Weights of a small transformer language model: RMSNorm before and after each block.
Each number is 128 + 32 x the weight over its row's rms, rounded and kept within 0 to 255. Layers, rows and columns count from 0. Numbers have three digits each. The size before them is the row's rms in percent of the matrix's.

# layer 2 attention query, 128x128, rms 0.0655, rows 0-63, columns 64-127
105:137068201104156152119150137134149108137103098140134142174121133154129155105167185101127076095118167123104156154112065120148108156120098136183141206219134127192092140163126157174103118141150145
094:139065128164147104092139111142156073105120072166132089121133119143149109101148111141132114196065146126125072195101128133075196161141077098094182103143138132093113119156086132128172103098139146
087:088144168151169132121147091121129096140142122140163153136103149153083203144132134089177088089166175140075145100116138125178101159108103114164128141136164123137161088137139114120075136079077045
086:130083139134147132131170126116104099107169097136111124064097049152099126131146137173122139146084118121131115127126118137138108069195192131153080101131139074131166100130239109139168156163100126
096:119147104120113097094114143175104157140173136119146090098124121174146084157157113130111181121092106070134110075090127134158106128170126097128137102167136103095093124122093123165143154204093159
098:137068136094112141168119157117147148131147143121132121136129165118141097150119110105065133170095141112132132142117162146100125144188146114136107110062129160146148143150183116118157124158162210
084:136153178178148146077183115126090132167210150119105120133171110062104173129140129085152121112141159189085165110101145133172104139129128083133085161118150141196057121173129112175164126085097043
085:122057073103108157104088107120150150136078108139122117166089085101165112061110100189059121133135152099137145141137113148113163069186165077133095140096081165118091081119159126094125128103065131
102:070080101154154154154114192107130098086136140094153146119195093133126146148112129114162177057112108073120143097064162095066160126191079137126126139098150130155101136147133167137102113198094149
094:109101105108154108139059131139107157144085105154164092142140103129119076149168162148123075175146144116227122069108164173107139097090109100132203150071106128129140129157107157134159129144131110
096:107133100084132098169183157207153149151127149091115146078154147082136096140114107085162129106121083132146148081138088118174150201119105143066113159158145120149133142123157132161140142170136129
093:111153113115132242106141100107144110169116161118147149132127087101168114094071160131122096128169148141117143142130112101084085148146149072146134166187171198104153135071106113194114118185138143
083:143174140127113171134156164167141085089102137083138143138123140140087125092119116115127178130124159078110115139058045096086097155080085123163130122082154124153070191178123129174120112169111090
097:089116134148087103092123120091120098177170086151216111142095105076146110151124144118153107119107129135169161102181198137168127159077157081185073112107126124160161143139110132123120140137121084
088:109217130134173166105158130156111140154130126117120176038152111166038155108100145104141162081122174105068156085137134169159162127116136135134085168156100126124097172124111109146111084140146150
153:147123134138124104133099116108187103085104070182142116124130123124143149089157162128140127164119174144150075133129131196102151160218131109128191152121097146112105106143134172101102137128170170
089:119142073100117127123186139171084113122135084074165134138114131122158126144132092146182102091122153137137141096131098061097130157118122133138070199152146139144126120096156207152135111147122138
115:148170105106151121182167133107073158103107138070125117118173154125132119138097167123090134073180091168153191099126157145141142176134171150144102111197137044132139102081085081145123156145105101
086:128116130092096127103081165169109146106145132123198074177137111142134095155128191145134152129198071165113134154111150129157134138123147169030099117120128121142156186149123163133163111140097084
094:135095084076070143175153149144136156132191130131133140089144149083141119083139053129140124107097088166114133156123106164170159117138150121138090088095081219110152144064180104168123168128127128
096:135094094141049111107093108139091123101109114140150098134134143156118158146163154127184145131180061019158162123114103125148120176085091119072114162128159147144178138113133131071111148158074136
103:131120148117064092117185189085187121080183120112110079071104105086176112114126124131161178143134087164116064172194152055072120134139170092142150145093107114114161142140118160127125150145159134
103:145127194149106129197155105159111137123156170121135106165151127152182122133162153165178117142131083166131104081139169084167108173105135140130139157078147161114118148096167120106120153115118099
097:076073152169172123140143124097179121168125076159123159123148135119143123135152216113133049138126144118129108114126103172137151164130085142149154153123144100035113211177133158093088109122111151
102:065169059140110140118208149114127127128175186103115150102120134155092080099149057157072162137093107079133142225162131153126151138152169104147108097078142142144174107117115103105107151147100149
088:198129120194109107152109126078070139132132104144132112099119117101131155118121122088113153104160144202109141140171202094118167079080157087129111048064152127178128074143119110044120106162145122
091:149131170161141168174199070123137164124184155100136098131168163100091115122185089136117135160169150127106129154123127157136171081206138144106158081122159115079057149168192103140087104164105135
091:131139091096146080115094141110112128123160159186078141130130145095115147165160128081095166066185096044160142105118166179116096203080139126137122130150150151134176083074060080154082171111179051
081:190155111178092100137143129168175107146173129122144155152174094117134113152116098140061138136126162136125132190149092151147142145116158145124131128136135152087145144116162124069144129123065189
095:137135133154142063096071149105138107173132153106143087173167088135155114092177070095161115106112132178166121124145101043108127186085122135175170139102085149092169100134184165140181162161107156
091:144093109075155149180107058140098107094174160156144122105102166193091103093175093090148095141137119065142134029086103148145102119121158111149133127121150120199119158132129163129095112140120120
098:156196125105132160167115112050126139150149146149082113122143096162072194131150132121184173068064160117149161148157120054125144152132100177066124167126140123139162113131159187121111096089116106
136:123188129102107122178082131136101122159153176094107165141158133140131135159084107129176126067131069170129142083138120092123121068134171113118080099155156107140193135118201119125113129154121146
099:060089119111184152100156122142181118149134111139127138120126136187141128105140163081080105133145216106141110172130123174152119113118118121179161127157123207106129093142087143091158140101150181
099:134135136143110125141107110106119142154109162106156166083146150106164143161089083130130160082142054141139183089156150082138115117078103143136104120139131103156147141107125100131146140140133144
102:105100144115070064122125112164156077111096086140111090124084126124137127076208132107132113155097162103141105132167103155139143134103118115144161128140093124109137128149119159123135105097184147
093:154139199162113165142137112105141119147125067188103050158113173123170111099131114168086127165154157128112082114188100128089165097149129145082110151124107110116071111156143180118180138104134140
083:064101151073109204102165137166157121063088139151146093112120086140170162172130090088091130127185142106134170086148139132144081159134162132148066125167155125118138120140150130145105149129109107
090:175107126133112093088127111105118124147130085086103151137138126216076098082102107141102121097153149132127058125184114141131071126175114171148129128127146164155166069117160141088137117084175133
092:167134100081074174085161157118130155215160130127090121080151164067113112139153115147156083076174137164147114181131118145090111093151130118104138100098103112113128159153118120137126109145149149
083:155131120133131120153127158114084142067205121107108108129111106113211161127114125121087142136105182121143121141164152178146213085184162114131127133091156105088133087104115147079131123112109074
104:122066167171125117099076168187131111147158142160089124079126135158148110170183075125193101130149149147171168103074142170103131153134101144100135174058128124109149134125128136165156131087109198
090:125086106139105178156132128147161141153129171091209131126164113106205164126097116156088082155162120122106148155097123123120063128088157151156050117141104123120082134180199095093113165114141167
113:144184156139155173111132137130113109112140166071147146161128140170128102155116100162103222136107142112092167112096165079109141113139111141100145111120133097193119064107121116158152118171142110
091:138183107061095142147122089127094139158135124095132101137121143125151153112087078102152137046117106064056129111100146178122189111109164083129149079129198139133120169169138050166108184135158066
086:123085089079134111148157163115090087093146146133195134103133140177135143126106095067141117149105132145099130188142170154117144120112117141107135113106117168194121102056103101112135125149141112
091:124098108138096135167138135132175133136113151143088121073100089154100128091121107152142119104173153111123109131044157116117129089157103155106097164116130096075101181153150173158133106139087097
074:066135169090182101104136157153136094141133115104154144088111090174105150178149131126180120139088137141114082128120119122139163122094102219130090101123125095104149142183190122137162104176137140
110:116144115147125127117080162110111131092112085166126147127067127158074131091147156073180123153123162148164133135131145167140138093057126124185185157133109134146075091120129119085110139121114148
109:114170091171160125116153139134109168154103139104107136130159103156131099161106134114107099118109136095168119139142153130199118122112203127118108133148114068126158187062198140155139130131120089
097:159180124069110122090126093136157075169064164105122083070137151122081178110145102097089126099146081105107076130144086059117145127180113128105106136102153164101184149115107123130122102109139156
093:156126088161155176116131119153153128107123116135160106145136139157121099167131201149124054088132108146112096194144110102137139203114097166111155100121107114077115100105180124176126157150095180
098:042063161137136210152098109123085102109090145137148132146136111143166187095151159095147093095054144134130149133155161168215105164059116144090158114155127118147116152103126161132152133109152147
093:132059147109138119091128144115122144137167120136169113164072135123169068122125157121031088177120130099161118118132119163124096135137185061168113148129167197046145115170122134156125133174090099
097:028116084150130104163129110116118173069134146135112127166152144105140097161116146091079085127109139101094122115149133079108112134037105103163127075202109126148123198090070110193111125145057146
094:088143121080099103122084083133098169161111094135112047100097149140131118126136153134169027133146115127108153156121153130186092193132097161163150206085068097137163162143173125125146138123170119
084:168153065200136181079181123120143109112099107103147203102179113160171155135156167123132098139122132100152160150108101123165083063176064108122156152122144147153125179141165157172123118108102130
090:096093147081112144104088072098125158174057120168140083180112129130142111129104165183171123097158096042156102123177112140122077111099073138133159119094124136145095136106132148112161134123180145
089:135181094163145141175136143177144033136120149065123177076150112192103125133144149091146109123143136139174140068133104108200180143102143077079123144149096093138171136165128124207109171055136137
089:131177172138194119123158105136133106090073129084168105128153111085045090109155133171118133134158163073171100117135169160140124167134101133141106087148111117136124120141132145132076125140152197
095:147101052154140153130120097163104143137151168132101101131081205074110109099079153163095116148110117075128124105096162157110104145149154186176158073153065134096129155118115096127121093094159088
095:167160060148120104122088117184098084083095068121140127132143162062163124104125129154144084069176107158182169126121147134086167140158128174119135180149134136144135106167129111132152173141127115
095:099188119141089124105108114079108134089127117118077151085190150149144195158152147149161146130070146157086128086150123112133164166090125146101129104110113125135107084164130213085090164133094110
106:158115144155183134132125107170140107149095058134091122108152066164141131184099144110135131082158171123102088150103168119122136140166095183137146132089111148100089132113122138134132164183090123
# layer 2 attention key, 128x128, rms 0.0644, rows 0-63, columns 64-127
126:141144114140152135147134109117197122104126085188169114136124104148142155069117164151139114159106201113112111130145114167139189118132107146128153142124104126111073147148109198090129159155141160
089:154155145123123126140082097123127096175113134117164156185137114128155215122141127111194098130103132193090150129143154132139154094038150115175117207128143140108073135126127144184061174099112134
090:125154091126118116104135071151131093105152122152109110081146092114127143115139093136151129171125146148134119184155095195108125168149155135071188154136056122122081124163148174206122201097140170
092:114112125130141092116080159095135141143140181087124116131150122119097150134096150120153094190159092123146181137134165053115125112137136132126065137162124103186155173052150108117099118109108126
099:073111142151099160146075151090106154109158172110137142137130125149088144152071129148116124123146133153129168134160129081126063130154158141131135131170127043138180180118116070071112096163088147
091:142090093127079153100196125113163129184166121153141177097066111154159148062164094174142128166123137143085090174098123153122140156137084165139091108126122181091122181140133142199108158057158131
089:160072119177158110168139114138119147141090156087108083162088129074146155152091180140130106134146093078123119178070168168183166119143128179137132192141114100117168133071116173126123038112102156
082:127134095143099107097123095116154074165119157166126153155092069125165119110167162085100150110071164066143119173105091116101117123122106149164179128094146170081141104155107131132060247107127098
089:123163143157105167130191150102121167071112102106091123107143100068149121121132092153116122107135148161077190112130155135130123169131142133130075136122092111151141164149094086117131137157079150
087:168160111134063157067156155175138151144193149122150120095133111160075142074167136142140111170172111155085063146180113185117146160068174138108159132120136223111179146152085095115114169119100099
072:111144153144141131172157134138137169143123119115126107076146209113129149142197115147210134114142151120183108170097160140144097085114122115170147189128116132166104119095172159158119031176137105
119:083137134144144189174120204112113197135112157122092138132171143160067101190046083128121135096132067158083131089122140087141124153101100121145088131175154113154151116075137103136130152165137139
099:168106139216168103138177185147090125076097127095143067082186083100126108194097132124150147121145115113155134096157105102111151123138148117104075113108107125186185114087111058135110080150130148
092:106181148167129138158124066100145157136130193104170187158108143081122073119109136079114094205183124145194081157172112169139161088075155162159177136137138148169156148129089104111139135121098107
086:112088097140151156155082088115113157150125140109154080109182134144092141133047095095073139120114108128121123125138154090056121153102131116110069149170150141102130166093089142073142148223170186
060:094127126116142158174055161155134140120123064162083129129085146131166073068192159131135131117139170119123138115087130188089115100122172074106103150130144162075096104074103113127124096125101125
134:097152175120149104119119107135139085089133108204150103185144112150141128089147156133130116145143191133139100148160137161081121111162142102136172141130114168088056114146132121150144131123178106
071:119123156141198152193069148167143108176131106152097114134117130125151170130148156105094153132097107139108080123124191116116130124054121105168088094151093102182130165104142093114121092127143158
089:140144133076092122148119098071103097090149152122103078164111059136128079137146164050175148090130129129144090110143114165098102107135120107094118032132095150126091131143108158108120110142146134
102:110093169138133119138221082107146090045142075160111155099114147116087112119154170140093123183132176135116169203132101088119141188166140135141199163157141129122084119144135113104073108092083134
093:102140143085101121100125121144132070129193063144155144164089102128135095140190141106172118130063127131150097088180120168048075152156160141145184180137151194152146124104116172099101158137175148
104:127105180110100147134093112100169097105087104173124155097131103120141150120192123182179152155143169099150197117074146121138127063191130129192162129119132184123082141156100079166126108115136117
096:086098148127104139134116129119139086130157077160152079134113139100157155084133128154123124216078209143141104141155159086113100131134130144139104114116117154128089132100124159145188137130154154
093:102126118165153129172144126133117100106130134126138161129155176134129061135101133128162138113137090167092160099164190117130107140077195112150095096144168097160228135142110127103113102147116115
093:113155191129135122161128120152130144063091110216109201105157129141129042129166099153089147148143198114127150146089103109088091142154144111135181081130099080095075105159163131129070151097085151
096:164171143088112196065132098147161081169073163157110180137113115126168113055122155171131089145117140117121113139084140166068124131166117139111150119123181143062114116158132148151216145126103133
092:109071093133141159170118093140107068090107135168161116077146144104142136118115120196180035133119221143141120149153172164132097170158130136101097165178107152131135126207145198074072158120161146
095:138112138120051107172121104111129138113154104147147121126102092136169166057177150149125139138105192122131063136141068178153111163136158126096189166085127123103072124106121143086107108110159176
092:075116115126158116188131127152100087117133109133114141109172132138178131118106127092113095148140083120147207183156135164137135142209191137116112073163143137079159154077134122158159089131070109
105:134150117078176110147130106123110139126114084121158144126164087170143104141152129138200136123156148143118143177167142171142110104171150104162125186086119136113135127108117075119087131124156161
089:135114116123155129105130202133094114144157111134164109146116095155073144109205110178137096119107168148167062118147097084127154161069142128075169127113137131118123197158102120093131109100120190
096:141130187158133107125154198094135152053121089098170155188152145123158123176101141126180159119186133118110108124149152140130127108161117136155092165124156110046134164083157072158061068101105128
099:133102133193147126138161141103118185108088176098087063118134198143098090150087069135133069154168123145114120163110120085152114135183136150129120133138140090177140095112150129127148034148109121
107:072189135100094099102119103145208121134125072184133130140114094118201106111157152142184158142095172108100138142142116112159160128143133091150179142137130108109087128145089123133082162127185160
103:143086138198149116127135140114124144095079124027029105074151179164111127124072123127094144158145034116165149126126157085137155112122160130139088095111168121141160114087117160120148128126095102
096:136157098073103117109095138137161044132170099151165170154111117104111149086118187110207174203109179119142143187168120117101170153099111137156177170144075135147127127136138147154144124095102126
097:146142117095137114116100160172124067136129153102149156053138100130098169141179137133120099084114133093148114094104157131132110079076094099087128140065172145150101157171120167165080149124173101
095:113138141155118144146145140152181117076068158084142168114140075134112143091097162120097061134114166141168089116115093166118098121154105169130127105149098130176096163180166179097127111100122119
087:100151139068155088127106157143103115142105142104160145123167167114143088159091145141112072089124036133141193163136168092140170098106149104115111101164173063130098172114100092103178173203087145
096:094111091106146124164121139206041072115095166070118079129123126142165116133119142157135159096130106140146136133062094106163147115153138149101214089141089133140117128120146139119088127185099170
097:146134167141128098123113097046190092138112136146095150163106089127142143064150124076093101150109155205074104142132189123119149140158078161152120129102133125059084115197146171180088178084098143
107:136105121146145170154104131105041168151126165070138165128202159144123131149173136145128107066127130095122156097138126143152107152131112102131091123137103141133145177234103151157130151153071151
114:113124091120096098119159098153170080118125067167137111115115110137157134103164133093131084134088197111089094118122053139161112130100142141104187126149138188121108098170143155118136133063132126
087:149177108166186127120104109116133189207133126042055134067130138161089143125136105134161100134120161105113165135109161132108154105134116113084054108108109058091149173109128159157129127171127179
076:131180091181160056160187153088203087183107118094155147129091143147091148146123153193136119165123141092153046131125121167145178183177151131133128174100085175123061129130125146157146093169103179
099:132164165115172148136131105089109201157120132077151133135095158103089115173093118080116146134112070105093124157129122095112119148099139132151114106126145130134115157153155067132124136134129127
092:175123103157170128131159168126082101121158152164114072156171128101099144122182140134145114126158133145143159155085117123160121124097165198070184120102060137146127137153127169208062139119093098
202:117114122147148145162131126111084203153111197067103112131172170119112129167102074131110134120184102112161162107128137071127116127137133133121065098137148089184166130119123094129136103161118135
071:122157076156073152081101065184115134135112140190133153177111102102109166113162152111102113154104184121117097139159097154099112135132163110141128049073142158093146156100087125118127112075162079
130:124159153150177153091085096153186095133132084209147124161135103148158117051159153106195138126142202109112063164130128165092134110123115141146150121144097157097099135141120174120093134138142177
105:120101169147103094105182143144158064090131118186159076150117148164093201065114139138127188124152148102117152131127137124090166151145140190196149181085136160113134104159156175144099151134084132
082:157071163125131128151128114139038190163098116114105161119167173124141096146068124056149099096156088132123120142132131054136061125121105129144130151124153087188099162132132118167089102151137138
096:090186088099107145137107111086151137171173117094163152102131119121174075067101083138161117116102160185088074151172124099128131058085096184142148145154114107121137133117101133148175100071178211
088:128131126118144084110194176147153171169118158130172112120090111112109075134128075115128149145132121165097143097160133147169113133113129113189151128102169177170148117117144131147149168146070127
100:100170104122104153102140151127120124174134062102131080132110114173113086079102148065111170133145153137155130122139075115139145159051160167141207153175133128136100070112110092162168090059166164
093:094104167125156125100135088152082148110155161103142124145120154089125128174096128126133194102144036130169156141135162153153090100107207101148097138156135081180138172085147062121166118136113134
094:136200106123147110130052137157188112096120129160110117167161123102149089147108114126186136147114167214113142123166167099089125090093196142176143101173085176109104068104096119131131148135135138
095:083138125135057086137176185172136151212150131148147151144128173210124116151137148154124170123128077153143099071129162100120089122105092175111139125102117156103087148133083093179144183175180211
096:149133092127139114144109133146186097077125061121100071128174138126143141120085087141164132144135135099141098166126058169129171152144082117168172107109119123091152151223129101159111137189124092
096:054158140124114166174133090169119126169113145118115158132184149182114113058118093062131064084155142119130141156098144107111133162140130124082124180077118057183151102119171079111127139216200104
103:114074164106060075146161104165143106086116068122135157146109097137129127134135115121170127112103144146160143125155062127196140159111134114155145174170142120134039109173128162126118158090079142
099:180191112126107127135133069101121119099103115118112123123125144151181130082127167093137054083126103135111085107146155150139095043077191101143147152147106138205178144062151102165115138136110081
104:198160128117127099067094141137144033125119121139083121106119140142158088123157105113098194132099183085178116081169153155084102143135128137143118134111072144118055158174132126155157074129196154
095:135085098139093117123134175158078128148126156100108156159134176114108139127111182054157121142161083167138174109138113084119119108127154138125042082098105155198167158132175153126111121156112067
# layer 2 attention value, 128x128, rms 0.0596, rows 0-42, columns 64-127
105:126162141174144170147228139165099086103163111094107136164112134167143105131188135167118158140085139170163096075143173127148133106130141102056128103117122112135158112178187115140135085075080114
097:103136164105116105162056120113175061171134077104200101126128114128177120110110105167126092124137149093194127093141123135137115128121081049144140082069149111118101109111133124101119164152105119
101:124089177096145133173058096068136123135116115130139153106166100125084151132188145107120169137140126104131185074183159146124147102134100110131064079097185138135111176145133080109123142214095129
102:082164110149147125132136105152125179141119110122136204122108075098149139131103096153137150129102176152087144096121058105074095150059146088142163084180100157102115147128155107173104154155088159
110:130154120188140076151129152108150142107173078150104146164117137141039138116132148112120107131126113127089152151099127132172158109178110116103193147171134180212094116132153126191079099181151076
101:124113146146119092170099103135143132106160121093095154191155095138105068124134148104107135184109105089142146107047160135126071083185170149163132071133203147161160116122158090169117083191039098
111:146095198046139032119101085124146191145150101132185132101158152143105115102172114103110170159085161188150116141140143136116170102110133122140123164081117134108079128102155106098102176090077146
095:115120056189130133123129160125132152143197129127134163124114125196080109137115171084157158131120084121104141121143124140092144149140178077106137155173156166121152047163138149121100100096203087
096:198088194081111122137181195124098133107088105164130156100116136077114094138184126107137189100096129106142130159128149185144139096130150146154095126107133184119134175110137103129170163119063095
092:164134128165150123150106147081158155168148133133092115085096096171158101123163127102141151127083189145140173165075126137136147086138082079150085125146108188077079156090135140110083101095150201
105:127151143110165167133145162149140172065143131101127146138161082129129188090120140101159138185149174152205136169135089164186118155132156131139122143125147112138150110108098113102129140151175103
098:050156131148174142171162088130142140159073145107079136100134169126198137148154094088161145170091110115082125165097060107073079134125116157071133086116141129138041101116154091196150120152143136
100:183198109091108171110121102140131068170154161167127152136149103083080130183160071152136143152126127130149085163122155130144119118037112145118166146147141133149129132135082125115099152091146131
100:132110101091139175167137139086131106099051110149089096097112207062133171148160132146153118104177119113152103140138133150136104175103170123202092126020184139133095134085132138143150086114134086
105:127142112139103097115134154133139163124119169102077118127119130161196149136096116112089070159111064112099129170149175136165093174102136094136096066163126132140156119132171138127193121057110066
101:111149072161130088138084146066101135145137092146146186092202161109190113141109107117132099087144127135200121138118175111129148134139094149153125154062125087157165080166104137105178183146094086
103:155101078110137107104104091105108191112115159127031093128118101136108114153139118068108153140235128198103150128138117117110175068086181111123129132106122134140154128113108092119106073138078084
106:139103119100068145163134129158099089151108143167090092201130132152031059121114149143171103145185120125168190152138155132077098178123136137048120174147088167156131137092157140123136129104132134
100:140145159134067139121119133078094138082128088127161107076145127132129152115186096211149122120162087107130139091168139124129155171117181152126142116085224098080080133120089129136100158103082085
104:166134112100131142141086155099130098107088161177195090137133075078135110132110147173175131148168116112166119137162100105047148138122150123026125183134102144086126139134130173119130146133138097
112:156098177094126144125135133075123126153118087162138148067130129123159117179100102134140098138068124051097116134089110167085101169172154062117164149152122163133091150132111120089140076122049123
109:148085189124109106099131113142127108161156148110134133126116080152147106112157118103195141118119142131150122173122144116068132170142105111139121104102152140064132169110188112081191233108116108
098:159116133132073125167107125188134096064128095177094104081150147099130166161089096181143093158107115172157147131138122119169163190132110070114113220076212113090116130080126148200148139094171175
092:134105118177108125159136101126153096106119123139067125112184157135134154160094174152068148138112105179132090122150059172129105140178155170132177166149086066090145135110158147081162119175139148
096:152062149156173086172147103132142098138139129113124113127161127101149141105081154133096045136107130121096111132092136143156089115130088157204112154134141131146118127165155162099151125066090154
103:119058157117146194131173109174119099139091127154153152087114079172073093117058108061052147149118157116166143149107148138110134119115163112155126107114085135077139098166125145098139120126173082
103:085114060152118127106153155094120115135122103104124122144132127118107153130144161125132102129114108099108095120147133110132144097080112164144150154116188101114247130052136123094141151071104107
101:047083156167127080090132142046144108187118122086151139121110136138119160118162173134136144119125109116127100138148095122135068121148141188121125149058111135147119137147156175152123146128158099
093:160103101087140148132115155066142094104064088125113067128141105133159152117175100162172171120141101092180119080160087160134104095044064105122124140136159096140090161114133154182106077150064073
104:114121136141094195096119196114090099119113161151139141096122135106157125134154137084105162169157121088080153101064089107122120176099187149120122142132131118166107164150109155115140098154120139
093:086081152132085118182154107142100139083122190175159160123123135123115131093120144178137148121132119106138176113152102125066105078154105123199125112094106109149131149156104079000123090128119114
098:132080131120103110063082146148122180091133075175106092134118096079164209178125142134054154074103068162112125173088128117137116140072105141119134137162105165106109158067096125105166131160117092
098:151069143155145144129129155086141079154128175136126183132140056110155144184096113152134110133110156084108162133075125124133066134111139166143142032126114082137124109102163123141125106137110111
108:093075116058157127167114107118182116140119130111091095113129087112131111107113185120074141129090100145102113146161129093133145118146080082174127148121138139135108189128141112207147158061136140
104:136052148135157123137127124136161138150191133164146153097146106133170140112124132131106156130104105137176148065082138142139137107130029111096115145129175131126155166151130140156138132136080145
095:112129152153146145182147102150174173173131144152098145095140044184140174114197118115105095184140076092112125078132128134208145123174107102091125078155169144098075071134134075109147121137148167
105:119066114118110073145110142140146114147115161108139133125097156093111063121134163074097052082095111130027099123126164180124114124100105158103082156159086099098109137133113109173117147080102087
114:150121184158150179164129142088091130119137134131198150150109180170172139163156146122107219146179171126098117148158115158128111245114116152181177128138125111087107128156102163168145131068105141
105:088150134081121141173086145161105154082152161089099166131151110185157163149121152131059107112081063154175095149097093113122111121135168176120134148178093117186134137168142178113138158085193141
102:122127136159139121122187103112161117124090101092146067116097103112092141123086138147099079167095141079132120180122105137126109149094158132143150112150113160159089149140086104159102122134103116
116:125160148112102088114152133150151107145148092134143154110088137071040136146142110105164102084160152123142142107115115174095118124160117170115104182146148060140055142150095115153115154097200115
098:143061129094103092135142187116148147120114102088209163098139095083161179163119150157088166045160100135117103074071103117117124158120119095124109169092157123135095080091172112122142137080156132
095:156155153122157121098152123106165122153111085158120123114106149161161141132072098124149169160090113153163089173138182122146119044150159167136107118085133152085151136163119106126132099127189225
# layer 2 attention output (transposed), 128x128, rms 0.0973, rows 0-42, columns 64-127
104:096154096146156127103116091118145081175172104136141124166169167109113089164164084144167149166057124183087119096126150163097163138109138116088163112108116152111146133192119165130155123124081152
098:188172091131118136099000118172124072150141097132204125114117159123145101131110164127161112115137179140132139106136166127141098136111081126100125079118085126161109142076104118157141110129116117
113:113085158102103120137086083164115139052118097135093136121185133095106205119196146114115130153127035111106205052139139145130089102103152066132133090124130147150118142118160139103086152169107153
112:108123131161120121151069171136093112173143183140110106151113086118143176183155098189127136130111140165134069071136118149104176126126105153106107113115121132110155112162121093194167129097085092
114:118152128115134111172178095080172117121181089093148056099096106182041119104143155167100087137085143144144110171062128137132161135127158149088193180111156127134068104108123148132106145113182137
102:127108095134133080136123081115156107077149070108068090158180091143081120112147127111093099151076052079135163095042119087131109118167205107131185123121132122130111118131171216171100164150098111
104:149110148080102110089092156175123151097083143163139171124156145081146168146172099075080184164129081132111114114141133117158137115132128100174066112121082133159182122133162081093122092070118113
095:066099080149168121126182134095149145130151149130255145120139158167092103146110124151120105095087180105084090184102074126097141174125119118111124169203128158121092094162102102174125118103172132
107:158137129079125180117110209113143147156103122126138102146164163081135115116170169134042151142119114168156116154133143187152099134135078136167122128099151157110160196104080070180154125105122075
098:200090105176118111167153195151169136120143118130111123133151116195140128129177160140150132151135131168171128052107114154114145100127152102138142158044088149071216156110148117126119068113164134
103:177134138135199097099190056156076144066094126148113150129105116134133179055109131109180162113109158078144128124111074125142121144136148127148121122183162131130095099115106179129153210137141072
105:096177128134125056143200141146108071137138113139000131113128145165146126137157126122113121167110074104088105144129125144082129148147155119068140093092171086131106089125166136112139160083120096
104:167179151152125130115139115100136048154158196129166122134094173083079102139167091167096084119134142161052113190128132132165159125066107090137112203158118093110156147131084101169125105108129120
103:147139133130151139099167103093126198130106104149078132126144154097139118110138158076110095144153091095077196145142115158114085126101175165195050089119206149124084107085143132096143118110161083
096:125109077186162124102213054065103135134110132112070120107115074137157124084126083144205113136133131053128133119105125145183164162135195101119171165157175152141169106152151164150158181099100146
101:129153112174107132120110058106119167155112147131146183110166217079139101119125136080126097118184106124173211156142148147113129172114071119157171133140101122156137147085112105159144164189145120
104:133098096146176145145200076114117103078133074119179149095106131162098131063188146134111124092170106122088136168101087036164131092079126079140166156165159163137158097080130133155119123101075189
097:122143142107160129104147168115142135137146142181060091157112062143040088046112111140093089131106160171104132176129126100102060151147165105136072169189189121131077084117142154130099125126119167
098:112228150168123106080165095121146133150137094133161072157196114117132148099150118181101144144124152075044170132125107172111121202101150156147137114137154171063132153055066117179143136125106070
103:118154105098102153127094190139152127156076185180150148169092099099144123118145074108088130139154117192105172161210103097090123183086061083144079167125064149106138129143128112140165094134159093
091:140195100103086114149077190133173107147121107128144151096131190126145126122119178158168172138071133124095190135130145127072107182094072086117185108111094122127113131138108119144119085112115084
104:153123147128109110081143178142113087129029114148143166200094088093140107143137110078150113162128152174158116165149197126117084124164091130128124101139122139088154147122139071109153117139152089
098:186054159157143091134112144147130143111164106175120091152166129109104132131082102121109103135124122154089156139114042210132171164132133134153095175092164137116138160068109118153147080127158123
099:122096163128140100163175144101124107154072163099138143119104129102152134156112152116081150086147112161124128163119093158082130081166128133132136144134045116084144138119138166047115120116142150
096:185134097127087072170125137121138102101127103138108113135158143128146139134119182111211101146115081168179122085137183118111132119111148128144169153095043074138185150131157161054145140159144137
107:141046130124117147179128217150128088118133112151166172071158113093127094113139074139146173149118089088193128064153138091113125128138163119132120142099069107143122090142189131110128144110102091
107:109137095138120132089159120079155099108115150115089107192165092111100092098124182089152099169134123123105140146139144127091194120123174218138119120151139108049196169094131124110119136204142104
099:091114178117118105121173083086132121136110166108061113117084120142156123160128179123125155189146107095148140049147140130122087128151196192092124137127144147143090131097188164050149139114118111
091:207143132142190096101075107122169116134154099120121109166131090155139138126152149117159136146124119187091119063200095156130126125055173152157140173145155124121116139047121136193141098093057037
100:126129150136111149099060141154080118139149115177097085136132130132141139097170201093148116160153150138122156078115095101130167153123103148062146123152132076147124161146066187146147149153085101
099:119130131108095158149068110126102194076160143156156179108157128113145157106077144118065124141140066169179170139160164138112070110168053106153191055177098143194129100142071117040084109093101134
109:082124112083082107177135114116223183148101082193106105147104108124174134142128197182115149095082093149117160148116154114146143109089137157164141108168095162104119142101118080130154136179116139
096:135135098128176066110117090080118072150167153157116127086169096098147123143156170160170131143097118051115154084110145120100112138127167121092124087110160104114140109144126165138135188107111086
107:156131129139114078149120063117123135106117095125106072112125100115129083127140181081239139167095123163146126054174109112136191132143190121118131162064095108143139158087170166109104145153129132
102:191089101116139076161089078143135105126140125222186101112151149135123134126111182095201134125143138158159144100106162165123181113131122148117181148158144092152160145136137172165129145149112115
099:158128067153083098145147070153172101089116089163107127120204108132122137063150128115193127179111161090113155111073127136139133167119170116094158097121157126100099094139123195124097132156167180
113:121106072141112143118233130112147131132104165112100140118141148115126089105152166138088079134131138118084123124126167122184143130120142108126131171127116137124107165145161113104052110145114184
103:133167192164110149128077155132126145162116146130134161153122153165173133176157192149126149188155177151072136119169124146149101175117074156187135104125080091150115174137095132180129132129103101
112:123176134102103106100060136153130111149174097109114134138146105124147129138135044152174118113106090157164041123166114128115138186150132124096175133169093126152119129160118183129154165169132067
100:168160141144123107160179127109143105110118169044073069149096123153102110125095219166149125149107082114166134064108135096078161111092138138101125155077104073081127136137158164074160137157136115
102:166128139096089136145094177172125147161145133100171145111121120113086148184124105106103113110191138143160079174162144166133128137131088157128107119103101025113157171119112089164113083140168095
103:145095114132084138149069110127099156158113094171166167120129116105136146154137151103164154091177180193128149091103201167120170183112099236121173154140152099137093141112121107150123142132156096
097:141096142176140103139247114128111146098104123149123126119087148117152118132089068120144189084134118059082152104122134132135167081152166099106081152084160130111118099136143136104156114078167109